{
  "d_mlp": 2304,
  "activation": "swiglu",
  "rope_base": 10000.0,
  "bias": "none",
  "tie_embeddings": false,
  "lr": 0.0091,
  "lr_mult_o": 3.0,
  "beta1": 0.95
}
Each number is 500 + 40 x the weight over the matrix's rms, rounded and kept within 0 to 999. Layers, rows and columns count from 0. Numbers have three digits each.

# down: layer 2 MLP down (transposed), 2304x576, rms 0.0798, rows 1794-1853, columns 144-215
# gate: layer 2 MLP gate, 2304x576, rms 0.163, rows 1795-1854, columns 144-215
# up: layer 2 MLP up, 2304x576, rms 0.168, rows 1795-1854, columns 144-215
down1794:489543537475483542486530472470517528428465509462537422523540530504504493475562490540516495489531545474479451507480509481461532481558515543506528507473500478480473508591533466558512537519510550553484512528546471552454
gate1795:473494528436506528491531471481467432437516483480472488461518543513463496458534506577548514526482556504545501494502540514537470488517485539462484525488496518567439512467532465598496486514452545527436525458522501500528
up1795:532505551469475437547475541577624491505420521425508478620439509482582554491456563512490620507523542516511476556460484500455525507472466572509441460483515564480462508373457529509501484613549489542476523447582519549477
down1795:433413513541451527508596454470445483516456509460549454482551493461392560508551429551458450472519490569590401440530514572487475470499482482520447458526470527545463445569615466538509527448469516419565435601470474511581
gate1796:485503529450485488482490510532540536557536465507503457479484514519560516499449556513502532514538539449552430535563492536477447533507498520449487517458516499484530559521519413462551537497479532534456472521533501560533
up1796:476520445464457529474462473499511561521493527458515507539507497498495511512575498476533487519430525489461487541562523522501529491435489547498538570524485529443493504465508579498451455543493539450449481462512424461510
down1796:485479484483477535516585508472491429555525507493512536451465544561577528561503523483516453542466518439510454491434462485588533485491458466496516544483527505454535479495458564509517512516466509493483541441507513443490
gate1797:514474535535475549497491533507426453456492519492484554533497538521491487470428484540507516462461521454536514482501515551504522513562529510481512560556480511469504472431456454532503450534460540444522484458558519513463
up1797:559495484456514500573451600517432508484526504510389541648508503532496530472501478506473517565440526466535521562491477528523480572492502550492475472478496534530542543528557471470549470470539527371469457529535445564417
down1797:535449483482451525525498517485473520528532554417465580555465504568543515488500490509497499512499503457569537513519492550499512468558484536548497486482481476520548521496528584472535463500506509461476520454533516467493
gate1798:491489547500494514537448519501563471541449505464569531475529524413478525512490538426480502535462510533444453520525473556448476562502500538521478537434512515484501490461537454477427492606501579592486483447518485472516
up1798:555444437575545526526461404454488542524490488557536620498507456555525525494610466497505460527482512523583508513512463445468450538508486519520515554525441403486475481502457498510478506456485506460549478450515517470551
down1798:479493523604518488507476559500487514470503455508480548416541574500446475516494527460496556517569548507561479378523602524556491469485449503520489474449485501493442493478486505509584460441508448440486542567507478491463
gate1799:529426505516473565450502529531512408548501535503525477503493510524513437523467505542522518515496451521509499452537424473485482569474470487445509540534474454470584491468539574518484505513498532533507563499545466512490
up1799:520529507513527486502430407451507593476432481526455513524489480452503533467546500490486488460479477508489587488517544496471506445489558521503469465410539472539523464560438456479469489484467461509525475455493437519522
down1799:494478518472500457527401449523487569554479499480525492521490506521471547459541477517428504501557525473503554508485547480519537524469531531556529523424482539556515457489416507482470523444513474540586529535548496510479
gate1800:519524563459476521579453458494475479471497517442479505485492510482518511494499532499479504486555465565472464512474488528477486500512456513488551545524511539527511544474454489549517538457466529529487502539513510483496
up1800:459563480459496512503534534457498427468523410456517509502485452507554506517512516557457511549510429480515384483531440494455520442546527493459513507500510458501471518495482457598490500444529469552403489402571512499477
down1800:507483477570550550464516477502476513545489488465471533472563482412468518539498522420483460522507464495497433534453549429466480513543379466403487506520477497530436506509510450550472519470479456478541533489523478531505
gate1801:420474570579462472477503424444452525495502469585487465480456405510449560529523575490465498440515459478513474474505527531475525476537455525521452451435560426526532471504439447500431499500527575528513482500479502538539
up1801:486505477511465469487428503490462478478482523454463501445537535479432499461498496481469459433457520454455525461479508472453542464516562555494472507499515404499483553534500445472545567396501576460430492507464521429471
down1801:445418501585501559462551592417510477601497517473458515524500461466499487513451494481553535505542523517547577518486518567445520495586490502475483458506474480580468442454493515561533513495578425497490485486519476550522
gate1802:464513536518431487458513535515510443501590528535489510529481461551504476496487529458534532483492518449509541480569522517502488471487562536526545436524517523538530493502465545455522497557516503504569490456493415552469
up1802:512467461530532513525451453516470521519482517538517543520521471473448518551491470481466457495428516527601482533530412521462536539449488423437465582530507570524468545452500470529427480395437475476442501557458493494439
down1802:506484507502517495509484492426529509476545452491482562448483476501440483493458535515586574532537488552532546494477577513475468476511484502482531539493525425503545501570429556428455532548513461460524527520476502484449
gate1803:557524532448572507536478539473538506523514538434570423532471467432516529503526450520468508531536454535483525459448466477443487519472477450525486531487431484532505418436487533504440441398551482472502515440498526532469
up1803:478599536459480473485487523393499477512496553392443509514466434526500503546511463555540528522547450520512525499496534527538524520528500592538519526572489480553470466448561476491490436455513475507569537451501477451501
down1803:556584491507547499495493528504530490464482521493552452485472446519471559506482495476438470479508524510490505527519557520486516552441473546523501435482469514476479442478490561495545474498527489511539463551415519571470
gate1804:483437527498438469509501473505479544474490475521504470511545507588518442559480551499505461483505511554534493493490446477513554532468546499486546475449587545573471506492453448551518482472516524439449508469497505533516
up1804:568511513507502574466474531470526531488538499522495571475490535412496508492545441483496556526554520478527440469468609496472555506507523505458443572534437517550552502561580393450459512498434482542503487457491480481546
down1804:395485477456526448467468562555520556558509440471519578479475491559426464535539517506508400507468465537521483526475482432419443510515475444519568498506471412425480485487457517567516440507567538572533539508511616529552
gate1805:512509530515518436473561476538602499522464598428473466521512506499502514510538447559458548467467539469501504510477506576504483533529467518504483480494457570517439437491533466529524454503531471528542441466542443546519
up1805:535496483527513503558546487507554385433524594483505478454474473466528434550518398520457468513448573525494471564504528451513512490535524537555500550476489535604519460524486499499489524476559472500532493522461486547557
down1805:508424482532460457482563533448469475454464475466521532478452538568580482513468546470482468497483506479583558469519458525456556524457442507491438419529544446445469540513510483513499490521503480441554535482505535478548
gate1806:542492455537510499514523453453458450475608516557426500496552455532469567450466568538535562459456501470460539501436492462543537488474509483440507528493459447436477512525484380471488513401551549486553518480493566451513
up1806:521520538507478495524437520422499532483516497462534482508486523552435514457493470524522573587515550509537494541476516503538534508601551473511534538492484449573450530479511452475535447456460543529474562489481512467506
down1806:518472502492447495438535469481420518517573525555489576529559461469466564474524518600463568419502459489429522497518519476435570545480516505545540402524556601445521525457445474497525525479488502473467557543505476491536
gate1807:465538560498495505562559454514493517508525482476473555538621497503516460463491492540546546562481517552489489514497484464442520541507560568503476553504492536508525454471502506493491512475533492480486470451468403517510
up1807:488508475487493487506552457473526504564476477486548499513565509488567508519527510526496539533488509553436480508457473491492490558531558569475444539510441538471469509439512500529530509495541506482528466435491462479522
down1807:607535471515501497570548531492566524537495558532441505473497482502478461500433492560482483528521534497547481508469511536524543489499559491576472535486455503533524454516533484498531510579480477493475487480489473554482
gate1808:535515487515494539447477473496464462514474449487455493515499500514527495533492515486489565489531544470503513524534526555526593522473522413548549492533530493490556513532536527541441529505497508552485465533499535506439
up1808:472543483563488538619509538534468528561484492520524489484536542550523472549516535425468562460488476517489555512519517454551497501467491505466517436487470528480584517488559491520516527489454480472496563528423422510484
down1808:490533477503516533509446571480465498481556489519457495539447525487493497513521527430452530512554455494505488514545462482509511498480523429501459511448555488538528619562538468524460478436501522534469515428487427524516
gate1809:413493598531527514494442532496509499538486556521502525479509514427503438486507482490515495463453468433552479542559490529446494518481461467522479511525473536466501470575491527445457462553483488542467557489515454488505
up1809:410512522543565459526480564517495505486556550515591457498507490457479446451481487512495457445436465457561485520510508539423476495498469460518523550489473515492535399529535511546538417572498551533432532483484470456505
down1809:474519549537509509510476492540462499499533536494540497477534520517571440458504513530519496471469497452538457492556458437476504494468549496507483512504461490581483468523478515474522447529498523551519533479509459506478
gate1810:524540442438430412568539563471529521480528616539476475540436504459444499534559525488489484517520475452603494553451535504468517495502461491513482498457564488546437494546426535566531530506500459575533494511554470462508
up1810:518513479476558433469471491539528458492510570564446506579482669499446517527517469382553465572498391510491491504576541498520562502498487513542558476484612481482474538530455534509568499557527529499474585528487449432414
down1810:548489493491504465475555526492518526522433525538451469457448489538511438521560500436479584535513439512578515545459476448365523484504478471479596508547467459528500501457430529498492444472518461465514535487575491583538
gate1811:472466471507427472544439480504573453491495474534498498498520524495527483491430511560505520508502497509559584507527463479524554488405578520522524562463514499497523557514528500466455521541449517525492522537487519521525
up1811:491552464485543514467546500469456534526509516533440503494455487477467457461446478504504566451451485515390453443457523508453458495556461418508452489544464541595544504481525449489459481451515467491492557532536446591459
down1811:517469493416456442578511450520526542452470547506423501492457523513460498504510491505549489456507563494476531555448480422489531542512467437417526470478536521428559503486512540491558549508570460415485486462503510497509
gate1812:486460511439481518432554534501447489485471497485551476497496484482470510495508543439496550453455548469523507518504455587499496543442432459501506476453581530510453472502512530481505463464493579375444461513501484443462
up1812:417548536533468566540567525462439495579543487555473569538506437546473568496572453506604518494516442574518486503501471518575473498471486470450486514558456546474504466500527517521496524444516517497443492405554458525487
down1812:477584563500507468551466472506477476498522504577486541425545371466549487579476483472503395544535465471530479517478550466496529513545507467548504398497436458504468584478483507471488505524466503470505514458526565527519
gate1813:434491535485464463475506499499484506431505562512479459537539520494556499478464541479522488512560469526438527431487488467522556510471469579491489478518527528474442547476554456469483479422490481479514518512451587483588
up1813:532445458532536497526561479501462532572442514500455533460568538492514527469509529551505470544452450491508523466445560504542496478483497425557478504449573506500478509549498503583475561581511473541517458444498461508523
down1813:555519457575477503408464461537510512472436390551445533469481538555527589487493515541556484545537528468570511497499474457432529489486549463450560483518463487461487482479473522532500493408522539503540480489490481459421
gate1814:468487562474503448481440497545489528506524541489452537492491489510449488393501470499553520517494474448477475502515553520507496568532465508491617459519550531473560494545515507500516472458552606519495455496416459570502
up1814:449501548443447500508474479500462484473493492481468497503547480505563537581578497414508527545487539539482461504608489528538513520525502498450559487537580567546531506472550546390541571512495482518433535461435519461522
down1814:469454533517507456529468565535539513513459512445401461461478440546570485543494489404543460532485460515510603467531513525586430556483498518474519456533516482549433500515575507396508531476442490411482458465521553487515
gate1815:367525471527511451450518484548486547513521439468543501478570452489487547498558471483482512480443491477513551423482467554424562488562449444484518545543589490472527538508559516513553492471447544503496540549543528547542
up1815:485563528473504471466512462443506551458487484496497469486518495474432565477543486443488483539494487519476570452495509490478522515542537452546500413520426462514523455535533453482494560495477450492564505537527505463485
down1815:486523515549514557532510462501500462520490480513526444470536433497465513490487426494513431513394500532506425459487531520463521530518457554523439523536540523524445503565488504489536500575506440425491479475497505534501
gate1816:538434460462534530526487543485461548490466516468573518528530527458490566548489493440436471545490510546551462514504557545510534599488406451494524529422463546477503509618497501554463563507489476509532598546479584490520
up1816:495547555482543416503582429432514483443497512538437444488543505465500527534560507434555476440480510451500482513515421471459502398486499480481515570486471492499526452469506531467564512424556555499562502561508489461579
down1816:528493515467425522530457425418482507462485541517438506545517509487538520580489493497533504465515546566525560429471506468514495489492582561592477386617524565532541487426487491494514530474486529413461422448429531502484
gate1817:455508518512473408417483512550561418514528466457510476454503446560476513487559542576475534523471429481509535499460423525576534511527451472493490443523530459544595477528573541551463490550445574483508493541497472511495
up1817:480489588512454460496452536542470481485441431449549488526556432555455471556506442511450504364482470444508556535498469475577453493529517545546480527470566457527482464476582518538501511482463512508533596438462480482480
down1817:566469553509505492488437552517471445514480523498470467465509470445545500475505456546517484529471545506548603502510544481460486552448474521528449515510510462512516507510508488479524523484482526532500499547547509535578
gate1818:516554447528555518470472448484479524498469529501518475483456565453485421438523522521519532477424535500509536512463524536429538482489564500534439504508510511450481467529556579468504466525524539530485484458514546554566
up1818:510551454456543519505522543483550498480504504398518516516516482435434539491440489509528510495534540472466475383376533556524476486535447502557445487471503523480491464455474462483522468497513476476518564514543550517494
down1818:567461466474498518536582505532476556451509499504501509471497501486544490542478509526513454505479501481456551445437508530577504407533495500550444514432516516566514537519491471503473427468481495481485549528558484500469
gate1819:499514510473457557531402498446503558555516483484384450548526525495502489473569534514430508506487507547471475571444474520490494541440561356563518465537508485460438484504534500448426497452490474462462485456423454470503
up1819:488558527465511530393512424455506526549542461452505409544528501455469537480426512493557454543548553483447410479480507432509492495514497478443459437508511455469521449524491459534495524547547482497463469528507546490480
down1819:500450565520470541505470514506531449466462557594540582523524481455520570486539523482524447495488506525490511565462529531575413579593557505459474572559456552468510565460465443522491488513459581597503479471510476541523
gate1820:541491476515465518501566490481441547531529575507477459425519504517413441426495432502467510476487516548502443533504556525501497507494507471544477535564507435499581455514466510510455516529506456433490500461507530495423
up1820:489513462516466563514498547499473518531440480466488509452475504531486525430520490503477553463503464479548555534510489470488468508469418463579479542559585476519494511460480563443502527524525533521541503508457557519465
down1820:520423543476467505477438503514493556448518480479515534463471485501496503435470511553493512508488460523522479493535435546458528507517483511486571539545476523530487536524468530474444557585528537437507489474514517405486
gate1821:529473470572482517450527438486470535513529474462484553463512519472485527469496487486498458532492455570501437547534557496501491529439521500438436501536480499483525488523444478577433554513562464488560479489544461516534
up1821:495508553543492500574534606458425451464574526511485517477493513545501457516510450492454461511481526606455493607505483536510591555467504487465460531548466555491578501545518382447487468527484487476545515509500409464474
down1821:552437519548438533452567518477487469439439429515503463492504540505507549510553501507543462539541442497513544394428434493545419421521481520460520468549457462539499474489485553514584508484472528545500503486519435575493
gate1822:500519496474514463521535477585557480432489544588548529527406568609510502521528469508540525542462472551547541494508533500511511449592446487539514529505424525475560450481463544401514410499539479515534494474477558468524
up1822:504528493466508458516442518554486533447543524526512569484553568634478490475583532486527489449375409514464508447489445501553492481528442446536471500557459558535461497542468607475485492554486435512464566469503507489538
down1822:531533476482538481535499519497461570467517502564515486479494460494455480519484437499548520524509526504489477447500506453463516469526486572432489475555432541491537492482501560485474506433509425427464512551493453495474
gate1823:437483583482566493567457471511523511559475551540539529421569483512524506469486452470461528447540529602404491581448491475480532487449552505485483522564501498491481519529515522458514506466499532422508520483529491468462
up1823:541454499497478481461568550439502507492534516512486527524513433450482461538512459522518530496531489470461499475462535481475409562543493486524530561550475579481521520476539505542571473521482502511521515501520432449492
down1823:491457470594546534512525486433503520468472477534449573505432602485551452507497481504539524503515566496485546441551495538512523463491466549495492509478560546469549517540490558612427472523507451503517540516479503428498
gate1824:462505500478630495508540493534512496546481517462527523439539464512523471512576569443505504479491513463607522578449582500537454526512517511550440429471464493510471463477442534465548518493532530566507394541528486492523
up1824:472464463477433482604476478474465504494504445548501524506505522474522565557479468500453485505514477474419436492514459520481433563548465502459468551515583479508495507469488432548506475540448537532474511555478478491488
down1824:500440494442422489436440463495475521519473511469494495502469510536540439492555500538531612474479522427484585453529566486513561443484588491429513541481557593471454533515415588492474494497510492524451425462521516492456
gate1825:559524525519518511514565492500496516436487505553529489485583519501486502450493517504484426385476454544558590510422498522454484506469542506536555489485490512481506512512507501544513552540566476499505464530468507436507
up1825:461558478462508456450528481547482487484517502415494514474540515529499518461475514456457522452529496515525476550481553508462577474479533553540546474482472536549470530423497471536514561482486499481599540506465563497449
down1825:535548533483487551486494520498479494470531491505504422477488549504522490506541473593470457506435439458494491527509489424545475434504505507527441495510516533481546476435552520511431442540568513545526464482513498474557
gate1826:509407535567530476543466578496529487491576453483474426529586453525394538500486438541482492559525483471504472506484492528472525497423522475469523466485519493535442497514568481503457537547534478489510516499462510472531
up1826:436429469498507528430423505503464496543460463497567443486449488487354503593621453564507421530533494488527489509462561560560539524540497562440481592532556550547462484519486458430512555575520511552463455529453466496463
down1826:495469498526461550470494473539510493551555479547544460542548489576497502597471445514498517596549516422546463486513492535467557457475493473487547502480506461532491540477457517504478463562567441471469515497435579433508
gate1827:490588510485443485560489501519542497490530546541585538511565561503439496517538543537422455444464471494506494494508518513498522599494503439472511478491595482490531464472500532537433439488502463518535474508423528534422
up1827:547536488505449482504456539457486513462543562516486461567543598460543526497529508488620511437501522488472534521552497463449513481416529480535519500445461463496446455470490484509544485518513491474444460473519467501474
down1827:577376546503531527504460481553497490519519513520501531524522506476474553495515514509491631475506561512532465545523512537498464562539524503397486424531499537492504590487478538501496502545568456491487513553483471528503
gate1828:484497478551526537550504499476462449474461522513441522544486514460549487536479515600509531533491460448377519532502576478450475511539531445503575505591548500528502505447524501493515522484483561459457477474487495501458
up1828:537526585490559562469535450443456464555422474583440538476429582454541464554528531522516478497461455446426474555498524482476526545572478482477578442478499420505515539497432508467458522479538531453576482498509527514466
down1828:496520527554460492540469464495465465497475457513445461487434507445524457510468536509520450529560428480558549534460436515535519459472533587558446482527571398481506524516560481527507568490513558551519464447577416512463
gate1829:449437500590523535438478511464490432543491547493454557506501486536571404456503474525509454434485468458534465478533469504547556511514489529461498487489432432485542464458469505529484544503515485509479367510526454483489
up1829:485484539572460553547547456460431465589460502531449526505542498518509443520557488471504504530493497468510530560415457487492469526555502549484494458571459444471475461518503458445492452481510456489532452491519500553530
down1829:482502525517548541537483476550483464556537544552534517459505530533524507474532476473512501470505430457445458526482518497534503486477500463551511479464442425460463506488466426508486521505500514544495503553563459475458
gate1830:539488525446530545499534537421492451486463518492515505573473505406578496445482413514535434514512518433533572446509466491488439525407519513481516457562464503494518467513509604430516512487477568454543539461486605465457
up1830:515490491438524507522593501529475476485547478483500467482487428467519532490442497479509506602507533432473516521464576484491457509502485516526471439541527441443582496438489533464445431485569515447553569511528610525553
down1830:488529445459485489443505464540438487523593430502474487416476467473469527582557519489529486468490505464428440553486473487543500472464471476455475588508490532471462537462486530502512543474562503480524521508553496510446
gate1831:461475584555509474467543483488479520480486466466537423499539471505461592452535587540553509513431486603537436439498485480490501514464494499570518483485561511494459423448516503450494567522414524572555504425473510474464
up1831:563539443502471522480501540512489532577557501432508519473484461412545484517510458510561458505564527467467568523536433509449416519546510499517495506510533522546476448570469496517467493484532510502444555608449560425545
down1831:445591520507543502470493516476456524522519507494557503538484542507537501540532463570408517483536500564500536546510475503483566453502502475503538526555481507460539440525502542468565435509572462475501460550560433493489
gate1832:562457499499443556427523497501429480410550521488560527475456537520513524495492503507506523554509477542509441484486501484496470502468455473528483481453547486508595568551549450511480445580513503447471520480556452536493
up1832:500492438534540567539525532508494492546512608514489542527522514486552483501472479422488590541497559502486502528454454481478525563586532405511503502461547512424536506507466481485579508566464496570633491439471470542466
down1832:410521524449455529456545528559530514468423503482508525539491506525460493502529517501603546547546467494518407452459498391438547536466462558479560472492503489417582461520499524540471489456494525518418493460423543446480
gate1833:484528493419539528546497474495555502468541522509510473543455549489411476476490526465496525514533464526589487515529517439520510489484454485485495482528409527513521444466543555521471457512560521492495486500478441532499
up1833:515446535497531478566499504502527461504500557524494464489508550544549510430474487505487519466559520464561414468485485439457561455411438464488493444447533492456476446499514536561465471496504576532476501511445517522506
down1833:527531485478499495479486469505503602512550571584552534513500470438513501530533469505501558509482452509523453536534493479508504546452495585428466501468474509498518524502532480558448458489506520499515516575541497533458
gate1834:512501522484425464466474602448541435568528474461513561504480485515478548540498478490640521462479533451502526541510479546533509476458464488507610461502482496503468501532436493500505507441488474447571562471490514448510
up1834:493475499473571439541526488508492502518533465487468501528518463471472506508469542470517441495467483478476456514526473567517472514530540471472515524505476459526497447518532455554528479466464438496432545450529556456495
down1834:490525457511389512574540463470536567618582505536480488521484500474498456514489510506537453464457510480485603553460462499501534451497508492513500469554503519482519508515515504512559584509546440531548567527482498493557
gate1835:476473517506493396487441505528538527549517492539547533487501526477511563500456573488470494457499545459461501450462425472520439525492417475466454509549546496562552537397472475437445533568497541481470543527530467425547
up1835:506513559457477523489452420514568572504536503535515506504487538500424451392547439542522435540433478462531446499516484469448525454530517524514482553494531542439462474532495389476441602534525518453512482484475513483443
down1835:547557427563556496600528536442479530485533505498520564454518528524518557483492505513523529509574540526407568456468504496567436505560556502452472518446529509532533518468564541511453501511507507475538485528538546473565
gate1836:521502518526488522438456524468569437536506536472484487480514495441463544448511465535473520554478539536468537452532483533454453462435465480458536478492510452539485544467506539433463525531477453421583499501582548430533
up1836:515527588515558486579525427496491516502489493534524513487551510537501498566504470532507443522502496570527452553484535446515507493548513500503587520498543460524474479448510475518547523537505492537458523531453480527481
down1836:498524492524451495526502490531478537501467534514509466565489475533535468490409544505494490503498475532474490550512475517490429530572532490485517583533497553514440568528480444481488532520481535545510521499463490465519
gate1837:495622575419484540439418526427493561509508553491465522493387534511495551458413491515462398426504442565520469448512510465574447471576555471474553561477540524527476585509540498511520564472484436521458427576477510504497
up1837:380576577486508502446386512466506528575433571550520505495442571484521563418354491464490492527506448506511455445522508477501408492571501494452477574417476549484454566466524488540567548460576518535535562495426543419536
down1837:503464444526455463508561491480505486500503470471476525510502465508518513500456504473529525471456494506476519490548512511507479527480505499464509516490468460533567502527495484525474526505530430515503476510479497462491
gate1838:511532486493524444498452493513553556500550448492466472517513528486498515483581499535522487478443520433501462523481507535435464502498537532462510496443580418490519443514498519529480537485438537491421511529517521492493
up1838:536464519477604498489549506456510497537455531516523487537520490527497471424530548454508505563418415531517531500539496539465529470457509459517420566589564546474468550420553550534450470515550467539506580480438459514478
down1838:505511437490476478512430481503437471473442509429587525499492550521482533444529467509521455542505518499414577484538503450552556479467454428513563498558546491472394486425505509537425509483466469507445530432468480490484
gate1839:510510520511475484488457488513472454441510468418498535515479455514521465479549476522509493527411524519400457526527443501457532482505544591489509510482515469489540471482542425512470479533483452467581492441530460439546
up1839:567525494460490516404506523502502541405538574494517510508512473517531441512546518525541452462439529472410537477500454517505530521546481510522480508585508468566444480456588438532523484511531502500541493497405436404497
down1839:530522534540487501472545452467519508465558530427497429529523491538473490409521539547504478461464489496500485458394480378549493505535477519509485380598522478503554456461506486466483569454516522561434529531544487520475
gate1840:545483505556472456422411546456552495483573534520537521445515498481457466492404431467511541539567535428479524531512514560433538467546518455479420488497512548539513448545415493525486464497546467493483536386571524550462
up1840:507508494507578459482459453486539454492505501555560446529532550495495503537457544493485499513511514432476505498513476511502488466485470493486522481511480492449517441476517480498495468583586465549477476475502492504519
down1840:470444503455547483495473514456418448492489510490485506529528515414504506560573548505533519487436470534439393521489449470502510510470429478519494474416504495545527527489616535469479545452540498468489541438556510550548
gate1841:548456521514541513516491547553475435467515483497516586552478451534553507501546547494517550556490485416462449561450473515550489464499447448493481518481599465603465519586511499524536536442538433499530498475476551522517
up1841:611566533539483482515485460583494501551483501524481556516460474500466606532443464501424504485527508526520549567478474448555503476577467488551529439512588535617469525559535560479535490470460452499427510503528473458545
down1841:495499536535477450502492493515433546558480501506542576412515470475550552529454474533528490555520481494476515505496490507453516548540560509475546519489494434531446508581525477521481525584517495467549502508505496469576
gate1842:516526576474534479466521502461514567501470493575581472489539504509518436468518445507595555510526514418534490565547498566416469519471440503523503564534520530526476490478507427474482575549499518508533529515470532532548
up1842:515530568545435556569468537546512463464464522475491495514501477554456478519525548516548524429555393517450442491475488507524511541445490504503520501509479492512457469517413514505630476499511506464521490544485574500478
down1842:548499480428504484589546519505488542460444492514552528532525496446540461486497518472470500503504500468523558479493459488488437452496504528504563471501581531520521471532468489530506493603528534443511513568538453499408
gate1843:463525526464515528532492511495421568419526501460559515494546484570480440535448542482528518541496483489418485535545562514571523482439496437475474585531554539495442487543482574501578468488536521500509498485455453506558
up1843:511497549519460533453464497459450491582511453510537483515535409476566506496522536511423485539525504493456469475523559528525554520456419537473538522449472465505523482438459512490505529467516502426482476436440443428505
down1843:502574485557505459504519520456483549524575532570485425554504490490568526473471496476535539516492505489463499492447503598505441463477499546505469455532444520559467523498519474505473527462471430484435576483517501571514
gate1844:433444492555508504477429504458537589521454509557500514575499485518398436495502484463487553545538512424477512533496503495449498523465508491534533494509449478509538453538506485508467494490464552483487475472493570501414
up1844:504558532462470446465463494472512574508554476485488507510498524449512468559442522483429490512501476563543481571451524473554497463487474528499486480503483497446581461483436513569526504554475493494457504466498535527518
down1844:495595443466538525476508448457487561471481483550462507481513505495449478575508475470503478510431480500527502466479471432454418451511576481490520493472521550450453472526416571464532409525524468468463471454572508506541
gate1845:461535486470486544475568448430515535495519513537449398579464516499558458434520500492494497511485468506504524516498458478557453512560568469497526489572506501566470489560503526482463495537501500499544519496541543546520
up1845:567477511493540536499457496617515522526533467533528553471507467422477519585468553502505511486535493525487490495529496475496508465482485524572510543479473536406510465429489479548527541480536477487511549430462460434475
down1845:534480493531567495443516489583495517536548490560512577404482451453478524539553568577546506466517458519515466505471486502432500500450496500582454509438509531397482498509505505553489516527475459484482527516497470492511
gate1846:515491462570559558430588477510467497490471508423505491549537545471494557562459483559564426489565476397472459595548508550541491614484503486443439449492546535505474453478584444535468505480570483405514482523510504512453
up1846:434534532561504513541509541441416500492500484489439473472508501520600554457541459476513570478491503516480476540448537505541467472444553415501475526524528471462474511466465495526522464450486523599507456542579467514511
down1846:471456562527568505509504531551535517515551521545452510416531589513479471436541427439533525548551541565549499562476507608457495449503560480514491482557491506452514542414460522458530403436523505519457546518450511526608
gate1847:499475559563590511528428535513485548479544580500495510438515527480453552547591559469520518502474590596492513551553508453408485474464549472541558478468549467505479464518614469419528471470488458469531444490535516478519
up1847:530504483477464531509545519517495549504536513466462543508514432493492530433544512466531472556497421508463485497417401520500482491524522499445523503476544554483489480567540486510555473583426531466475429449527452526490
down1847:549420514503493479514510508517490515540475546482420503460498438539452507569467491468466467553538543504583460457496539573481531485509422464511554479515533564590484538459471542481537437497498418505412468475506585534543
gate1848:479494449439521470507523550462405486549507404440466434556489491482527527512474554515474414520547493453487507495437449509554599522474501461507421513509529568534503471515538591484521545457546491453575549490546502455518
up1848:538451454493513550445449433487533505541540502519493509474432490473434495478456518474518557482502503582430515412485540529481482466506502511475555519509531548519530441561448442553489538512463519550489496543449428534485
down1848:528557509496556552501537448471501510435537433464498451541531455500507547454483514501488583534542433412594511451497553476513490490502492471579570498581553556435483477490563427485494449412494553479595465552412496437488
gate1849:429508493535477485555440516567469466495466449538533482485484529484476473600603453467533551511543523536474515539487529476540502497428533508489495494500450481513500523521514452497419540530504511518504526515556467485501
up1849:538527502523508536477502573524487502519491522500453470489511538556499564492465542477544421472531508565540516525530514432483444474495519452538547504589547475560506529500446448554509524479520497519486490508424535479422
down1849:452538497568603432467559506446523537551487538520498534524527483537522483506483540548526501478530533520485397456553486586516516555493494520503542560602429520464421435512472454473478525484489494522476525467529503589506
gate1850:359502535488482525452511576469552445498523534527497560467469398529458499455554507480550580488471422461475456561514483529536507501392565460479465513474452511543418512503521568440587458454521535500522525513531491520497
up1850:494446504500504448529495543524470546452471459459453484483453491534491532578447479437442486509581508510475494537544493390429484438526460426544450529558555452549439497524543514499507549543509472509580422509429467487516
down1850:438448474430500513520492412489430524513461512536472518512466545475492497549500484477442472537575462535488458602517511461466492447471460573459513505520450434455508515512444608520500501497519522574477481533498475526493
gate1851:538452511505445549522515563476527585483533435481472502559430505520565511489493477464477457478535536519564497491494466538557562497494532502494507486464571529464518567493452532481530443482503484513479521428509473454491
up1851:506449478544504504431514536549481472555464572496466512509489490608493452508429454513435572500543603530547560492581567522397479561501519498474496481524513503456542527486514481460442514507514513517513528501469428473466
down1851:558538487508517540497478487466477516539488510488436484478498546495485448538537456544520463519447486550486507489476493454551538510439458548478542500531535474547477488491568454508481514525439535493493511541531489545558
gate1852:559503541573455417466501525496486516547550561467599476512461559564497506441511484570519471457536523487536555491469513489459563530476573453525509497475542519542576537519489480497466508477565478542502500476506521497606
up1852:561557477520547486555572576429595505451459423522494544524544574471507487533502528454417487541508482509550489529458487521505467449487482525467464538433494439539472425461456523509413453484382542510501493577518554573517
down1852:531468460520464523578496543491504538553560545491494579567579568560491527560435484477446565516449496559502466604486541537464524493538537456463523456574550553538493514527492532430434485492494422414496478496463507487502
gate1853:552528485533482472511463513557518483548449496473522526548479558572521548497498463463444442491489531533559612430493484473569497562535579495497523585479541527530511532537516456506494437555550479496519459512565532475480
up1853:534514558499569508592444545530519527502484509473544540496529566507506514524482558438479579410533504480528550548492526523538512525489522518512519542594500565532468463472469564512507488520433481560498455474479536475501
down1853:482483559540548455469484478533453538559490475536406518564489470491497429514404440503553530498521520482475441551498449528496464465473544440474489525528494484523490433481559481501529456477512496420482516523586473491475
gate1854:488523460538511494448569457569514506530496501482512501506443474507500564493493515436455497497439604482537472453475554539518586497509469547543536478487470559510502465474553490453494578489485476500444417500455469439437
up1854:444485492511466564522546544474498476489460489467464532499541504443495462442550485527519483511477450459441473561594521491496481549469513484532444443439461507487494515502459474502495497525450566473438571430589470526458